Weights of a small GPT-style language model, trained from scratch on English Wikipedia: 9 layers.
Each number is 500 + 40 x the weight over its row's rms, rounded and kept within 0 to 999. Layers, rows and columns count from 0. Numbers have three digits each. The size before them is the row's rms in percent of the matrix's.

# gate: layer 5 MLP gate, 704x256, rms 0.162, rows 546-562, columns 128-255
# up: layer 5 MLP up, 704x256, rms 0.171, rows 546-561, columns 128-255
# down: layer 5 MLP down (transposed), 704x256, rms 0.148, rows 546-561, columns 128-255
gate546 097:484481461469543484501491518566506489557451499481372469490543551485451478532458443516513501559437540507474507494431506456554555520563516532520482529506562477498507491469555511457555478529528574532495480421489517488532516505438527479494469419447497530544432529558466588520514533496448533429534502538491497451540478557521516540543452484606466599515516465556590518507489473495546462512454
up546 095:425460440468594554423570475516525520544463482469444420476574501467474393507428492473474469525506620430568454545524498469483490483478506471502487486452493504523496504443526477574452437529413473574531492478540498497449534526475515459455423442554469474513543532463571507470523548513463506463517513534543519456514463510471475452555534472487565517511488478492484508559552409557543465427500
down546 092:411448543516493475498481469556502535544428535456480490488453557585476517449476435466486501533508507410499540534513513460468523441559540548536481545481470544508402467500471486536472511507548485555482532440570402476499431481519500540510509429548563534527504487496472484490536535554582553457548465457489471535487518506448468561378540501517528522440501461512541553540487470513491480542513
gate547 100:458547478532530508410509564508543505518532489568503511514480509484523503533477488483573548447540476537413496455486529445506529447436499548490464474497479536461544515542553512559489474592492483429555456498501455539464498421503485461493465510521482481472506536498543563514431459480503491458466484401491600547566429574557488484505502511523457548590523532471520418431527453480472515585484
up547 102:525502543412483491461597506534461483438549524480512443493457528509472420497502480492456540568579458477472477488409554474544465569539411522412539558435509499450529503516531533525492468439536493549559508560492591567518522510459482459471504500466475528494502496601567524510530497540509456468452449528479534488470499530455521529494525495465449465524460505538524490567475473435503558504452
down547 101:560564424483446479504432478536474519463455554517532434511463444438467528532506566505427481453442512507521518487473502496465469398520517531484457515537569449603497482518472538537528488524518450582491558486537483514553551485619511483426522513521488492493466483521501533496525523468492478529492500508514487447529457452507457516471499587492485513470475589516506582484522466545435526464491
gate548 100:503483481521466541518482550538496487510542418487529480423508548521504415523433454507522501529545512532547542529498496487489522583498475461549513574543466573525540522501528502576474475446500531488516530447447486534487504457498494462474528523451533533481477534446510498492530536486502476476526455545399549553591486394569521444459549490442493484477556538566463539525565477562557511493476
up548 110:527529513497597508431556468517528523461537508513514453471470483531540539481475528526428599403453530506417467563483506495551477452473444471482441487470465450539515483507498514419509478547486440554499528551540474545487488512518515473451530481517545489548500525518533460490490434458575462537525516462515468565419511523514489524508474545570528552470445510558544468550385512534561456517527
down548 101:511463516530439503464499503506545474441533542515440518486486520516495543532377527506503555528567512544510526550494498498541496563522534439432476519517509447545508515512481488543474487489481480421501429558489530510514537482532488550521463508489534502487484462533522490496541561465571450428500544511502499561460544541465446468544437478537508475558477477505458506490566547530560542471483
gate549 102:558514569569490520428499542559463449478456515432484497564474445440466514509586564500519525504505557517462414502424488554535454549454483493550515482503558519396511515535494524543474465425489458529501505478521539527445521617539543467506470452496532496525521455508466593502519495489480553392584498472576535531543476531495526512506467520532540502490496585485556404506523443483502485469546
up549 097:503473445492496502584587519513466493550516543518551511504493463519501488526403427513494502520533482500493572431501449505504491513555542479494584513489491546530560474578529505477507503536454464423532498520480503458485509537536514504498524427503517433474491513492607449504496465488518597554562514573467560501450510510486421455526516535457439524452393524513449554469497521511526536432516
down549 098:431422513484493540571529479471463502533508471495507563529506520421505480504549469502514470554580531501471526511544430490476557469522556591515471561574469560447551503458472510475505426525452531467533536495479508533489520622549548478499559527484484553529536534491458500507481564499554506600459489482537520448483552528483483492525500444521554556504469557453420417515526483548447532519478
gate550 095:498560520484456499460472510541484527458472489538549441530484478491507475493517483472491512607521484583510485507471490508520441547534558543467543506573476546555485524482474482508492554528498567472501581477543483532494435485582521537390577572520541434507456470506572413463509630451480457520404491552592466475554494530526514516463513455444477466568485460562504480528548473470545496481511
up550 091:531488495571597458559476527510488483492493491541495503491446535449496534501451490576528529555548445490541551482582435576517576421499467509493482575473506512507425417524533509447495503463527482499461524383451461509529473485520463440541492426505446481474483526480481438561431524460535508542539460504444462486498520552565529549455501521531469545523467484447458487584502485452497487471532
down550 099:496519521570508526525504553540424535534523566535498454564544525502543489528543505505576554449531433511466437526476505523499455539562479464532492491503521561528433486473514502487531563503490546434519486558466488519448544456479500569465488540429499492506511490432481493472571503493487508503473541464528525530384560508499498541467414462514478475578554533491538450514484491534570508547502
gate551 100:465537524518423514474444535467399549555499490491534504431518489523534545433487526532463518589532520503465500512487538480448490545473546499560495502477492494497615452494499456536553496427486511546545450558518507557504506426548487448511532552497553531502531436428504498550512601537507503483536469556498534475437495509510579536480415529561522568527487505595494530525446482420495521537450
up551 095:438485462517435456528461496504477509427535510517472455525557469526492577482481517510489488496477521445517452526545581501470496535469430500581545391510474472498443456473505468462482540544460484532475463462511531491572445472464507476548497552484432540479435497494538431519489516486514464525481537493540475466531476550512488567527401463455421510484454454502545421461502523499453544433519
down551 094:429465493503522582510420457477463464421438521500542557496524500487478565443526507502457457564514525542439456560510470597495462532500494512580533495541550503554510519522529456516528447502482488498466497522514523530513527517496548467520567527514534501531503462550503467547454494438433564501548549487511502404454476548533498464600512547522470462468523513490487488562490535481518453545465
gate552 103:507494450457508591495557526525507514554438514525485520554497490515527509509510523496498475497536500377554478514510472499567424503375489547418489515594573487485553472504496558493529485550536495525523638550486471479438464460526514504486487457508476502435491474477481470536455533488514514470548523494510481475558455478461477502490540526480510564501547569519410492477470487532466506449534
up552 101:515503452526484552535498492534437470452566514449494439497509498529442455478458422511526462554447440460541488510495487435505414520560506543522561559554464548494511529512422483469484440512565464476519453531453542557458485525523479468507491456562418500457538502529566514474513462508518572507489383529522473523582502501541536449475566478539489491500502503528517552497507439461554513560556
down552 096:471503458520457481471490559513540495488479516491494490453489496549419453458481533492497519532502478488457502400537473527521582463482501486535491504442462559489448547501583444482463541459452512492443569501523530461441478492501509446458540471576473503414575494473529544489483432503483460484423450464506483483505504484537452535452464443534524500521513523573480534501552498512546508518560
gate553 104:490520571581472501495469481476449510549472508515548465512533497549563416447469530469537508509537466547462495446521545453464492476466436569388432518544471515512570533470463490451467471446497529489485520478451472506567462513503531458522567471539560490486511504457443510503521483454540484541514462508590565565555551495535480552572525502523516464542547509537502483459463469500507521441456
up553 104:443518414545513602467499455504486481501577487480514522524525550472486549508503476484448486447472513524461487500476470474542453514488516534443449495462500505536549507505470479475475500560522502504470505497533495456591529507421527567549506526492522467517549443488508432588530500466437505524493509440487517556501506498552526522445472531446551493520446531504494539494527588463489488463437
down553 108:560477464568521447427472494446509473480494519534584481492492453547431484568424571459564444532450486492472472533449518520519544473490506529509516538536493401558465519533477478472495512454502480506517458469401407532514573418508516499531500436552437570507500538523431566476469518518499574510531524512470484481522544505526562456565480514523539522466530458497495469480538515497546497523501
gate554 095:416445459414472498446504469519528471511463552493425426506475463480524448541432479577491458484546470520526464546437523460530521516500524522572486546487504537505583539453436499511496427457508481427488475479453492513554485536394458480450435545492475576524436426488483559486575566463507502497488455499552541520492510581444465471476504535569435515512498514528541480514552521506501558541528
up554 092:441497490485523439520522461491519510417523467479517526587458500481446500469493486502509445492463510467520532501479462492487492491554507511560517470470469565468510516445495467515577494509527506516543492563508394464551494566544531509491474528443537497530541493438450486439481557473473517560405524525506502498521526472526463531546514453525520561460483525531521533489534499513554544509451
down554 096:532540415446503543514523420527455468469496480434452508451473514491515525511532502517550506486543457459542434499519437558500521537517535494523484489429546549459505505508447473540473413485519504502468556478509536481477515478468530494531457481591436519456572506483455512457553436509498493525507446501446505506501456529470485441499480495493512481534456484498495535563510515510423510396528
gate555 109:407514512551508562516481484532498505561460532502503509486596473501516431475442494448512534549447595515460506538458523528466556508444542464502531455427526465495452515475495523515442530472495516518498508480488531477496479537487495490524489488418514546506447481454532489527441429494576460486507529523515541501458467492454520521421530465440518496438475508479563483481495530460417534435470
up555 106:497481511570487494543530467559533535523544489498557463497489496551486516460535559471473526495488542503558503525493475543541492460485473539561505564524488452452499524478475485494472532536482499498445428552460495541486488525462483494490485408564530458437522526504543580503521546493579490555515514458525439526573449406539520526491571400402391551581501486524465438550518599565496418432523
down555 106:542521467601499448507510506563530525534533557500460483495491573506539463484494516525491557509552500505497488514520444554465468550520451466482526587538604551508509451532439524448556490486486521435535484539522538493505536502463461483575464428552438521477564467468488554478552538554472529491540449497500454468500503588540496587458525523498544585505520533517491512480538474585488488435526
gate556 091:490564477528528495459518416531511496483587495518483503488473523509459527508556513469444444465465558489515556487461497437526489477518460594470463482467469514516512461527508448545429497463448535591510533485490512565487504511460564533400465548442517543499509516504491541496504408469545447487443495432525535541431508486560451468471534464560555517472529519525481508495509468497489449529509
up556 101:494475483497484519472556429513513512470524499464517462554449463542454477507549499485447483552454590517405425528498524546539477555526485516503476563447450456502495505533476443543425482465527436497526559448454521515536517461457442483453505489451558479536480546497504458492490490469496535573537491456551494531535446508494474453531450498507559544444494411561465490520519483568538545471447
down556 098:517493466432534470480435494502513454439495543529422485500489420493466471536497483538529469489495433525474427522517541514511524529469517455571505521516572569479512453491546522472505502507540526449499447520555481497460480483432476473553501525543480597498521501540480450483544452509440501546545520454499560465503518472445544479516508567503509464432576465470538475539460414522467476542515
gate557 102:528531482556529505510512487578391542491556564526552543464436548503474491503533526488554518536470526492457553459542530457497513429533482477480478499507475473477474527492466474438495408528489480496493562499499479521459491465464555536496530505578497443438480498479516516468479488427482450519502477548516533507510468531454471387517441465514473483510495511470497428498509573562528547485529
up557 110:427531460472490468492518582530473499493487477512526476475440510462497484512467511524524516553413449530482463467501452505471552461618517488455454472554480466510537465350470473513531473503543559555475460534506486452546517464571509532488560563487509565520544548559502490495470557539517429539471411491524516478540454498525443470527485449554463528540529451522526496432542468493465445521509
down557 107:525472515476485488498490520505472464485544538532502445516541561472485477563475536472462488473569402485507465509516516460510500506513549517528506434503521543499505463450542437510474441468515517535523552475536371550562546512534489423507476534486441415466534524536495470469497602499431454484494447468527507461518511494488485517542590528512479503500549491544562479579469472532501507535509
gate558 094:474550485512452544557525484491500445454540567501455520466490528471458523515456546605537492509545491448449467519534473541524476453489535483532496478507454461460485507474488487489546499518467471556516548519438519509463463537462487465560412490536571510474490489492505449479458491531482465462509505525452503491488438524456517483409558510489551512497502514544517473386504558485517461504436
up558 098:459479535535455516503526603547496495520500554533539516531488483481485427489487497531501493581554397475526562419505479539536481499555546469508515478505500532511469503484504536546493463416426410478470472424550459456548457504569581526458542553461565448481412514447505534499533545509413522554510545453480529523488473515451486470552506466531455476536549508547476458474491480576527538449477
down558 093:538561531516538479500503534498436418534526539516497480513480446565459543504485479565597483477487426435466500490464521496463482455504462457544485465471452493516508447534511503474441476486454514526459564528475551601593496526484539473472513515574616465552471486530473497540488511567512475504561526544494461483532591484485613517456533501497465493416490488496525459510404526463563503567467
gate559 097:423528592532477474442560533479521535469480514542492567428406472532460564461426462530563508438532463513486531566539411477521590512464498471456471494512523462499447463519498492568577448475496492496496494508468550489517519447544481481488519493523492516497545473546502495549505490558514505509541523446472490538409534485468459490511486418559501490436448524483519498446521514483474515527520
up559 090:489439571498517541458476556442498516536557516535499426587552569504573517566619455495461477513501545474533493516512541472458473481531538431502535532508494475542555574524469551424489450533516524535536569524488394493461538525438488461508463557492532515514476515484527491532534427479466441514517486545481511562534454474567545486484476554468453560541504469550493542462553522499515516565473
down559 106:464497541501511595585510551446464565559471461533436446533533522454497508483400492480555572475531515557504543550496492505564495444484479565506530524540486479442512473422490493597495487516491409424453450441515427482475413501474534563518572587496533521521435497563473503522468492486494526453509491511492535494500533479505460470475473495531472528483510521546552540565505510501536533526455
gate560 099:548527480533522525473487509478490507496510545481492514525502615513500533468439547545524529520456519562496520500512491512557543514464559519509478532497540481492455467483424437463470523576424505538507511526502547454475480597565489451514486442428468485554543512460468528485547471461456484469426487476461537474536522505520455542434464481506458554527485568536499480432539520447534549441507
up560 096:479495446562483537611538489509439507504474534483471553468524524535501561573503492484464494543535432500479468563462491485499489523560508519463576504486455446514490519472514398435510536479505515491487446538511516479473495492534527497493538472531492483513525608487507550573472502536455579463596515513468488540490480515506425551505552482527502550464527459506460515484491519401434463527519
down560 096:524573438493526533515458443393465506518546464516479458463514449431569544516590512559552530574517479493434524499534533503463483570487506470511528490509508526514526549484501520514572517501504528516530477582519483507531480553508573536527514461453554476516505445531478477455487484494498529485463501477503507474501461519462488591516486507500472559609554504485493529479416430482547509472454
gate561 089:503518508539465543482543453456509494502542482537557550498484448456591490467443532557503494536606553534481495468530445490535542526504496486447476526419519432614507453624497484470565490465461562482461556538529474501458535611535475486531521484512509505539486573503504504508455559565394504548530521471456537494501486500509506566515541498556557521516471472467548490540478464496515439491521
up561 062:556559504566514520510505400524464503422506548541485534416494455409544523488548433537463533479465577460493486424476502482528547458546503449505464507483468453510557504543510498457503503439480573463462528552568497463458488532521407443508469534479513473547550516605512571450535584473443539512478507489470514441488517461484463477466541441465512568549450509493492487476469395542487472562548
down561 082:571437496519471465500483524488549535437468501460487549484524472519514434512482414521471491533439485525501545499506460459455544489524483592522438545447489482470463519525536532536518554553547572471493434495494544477443506524521504558514562507471582589515523575580592581442480548483468502512520482526411478485480478475490422460512503524503610501505424430507464540529516472514462467564485
gate562 102:505504536442470539521512425491482490470486495495504441458451515575433525602466515482486469473521510503441507478507502489548452520537525499503507483505500565437478533464488435536581465472569458497595427523485447439615491509476449569526458552570601554460484514471472513514513446507491513533501465568528494497547425520550541485473462501536421569473512498555507550531475479517499551475463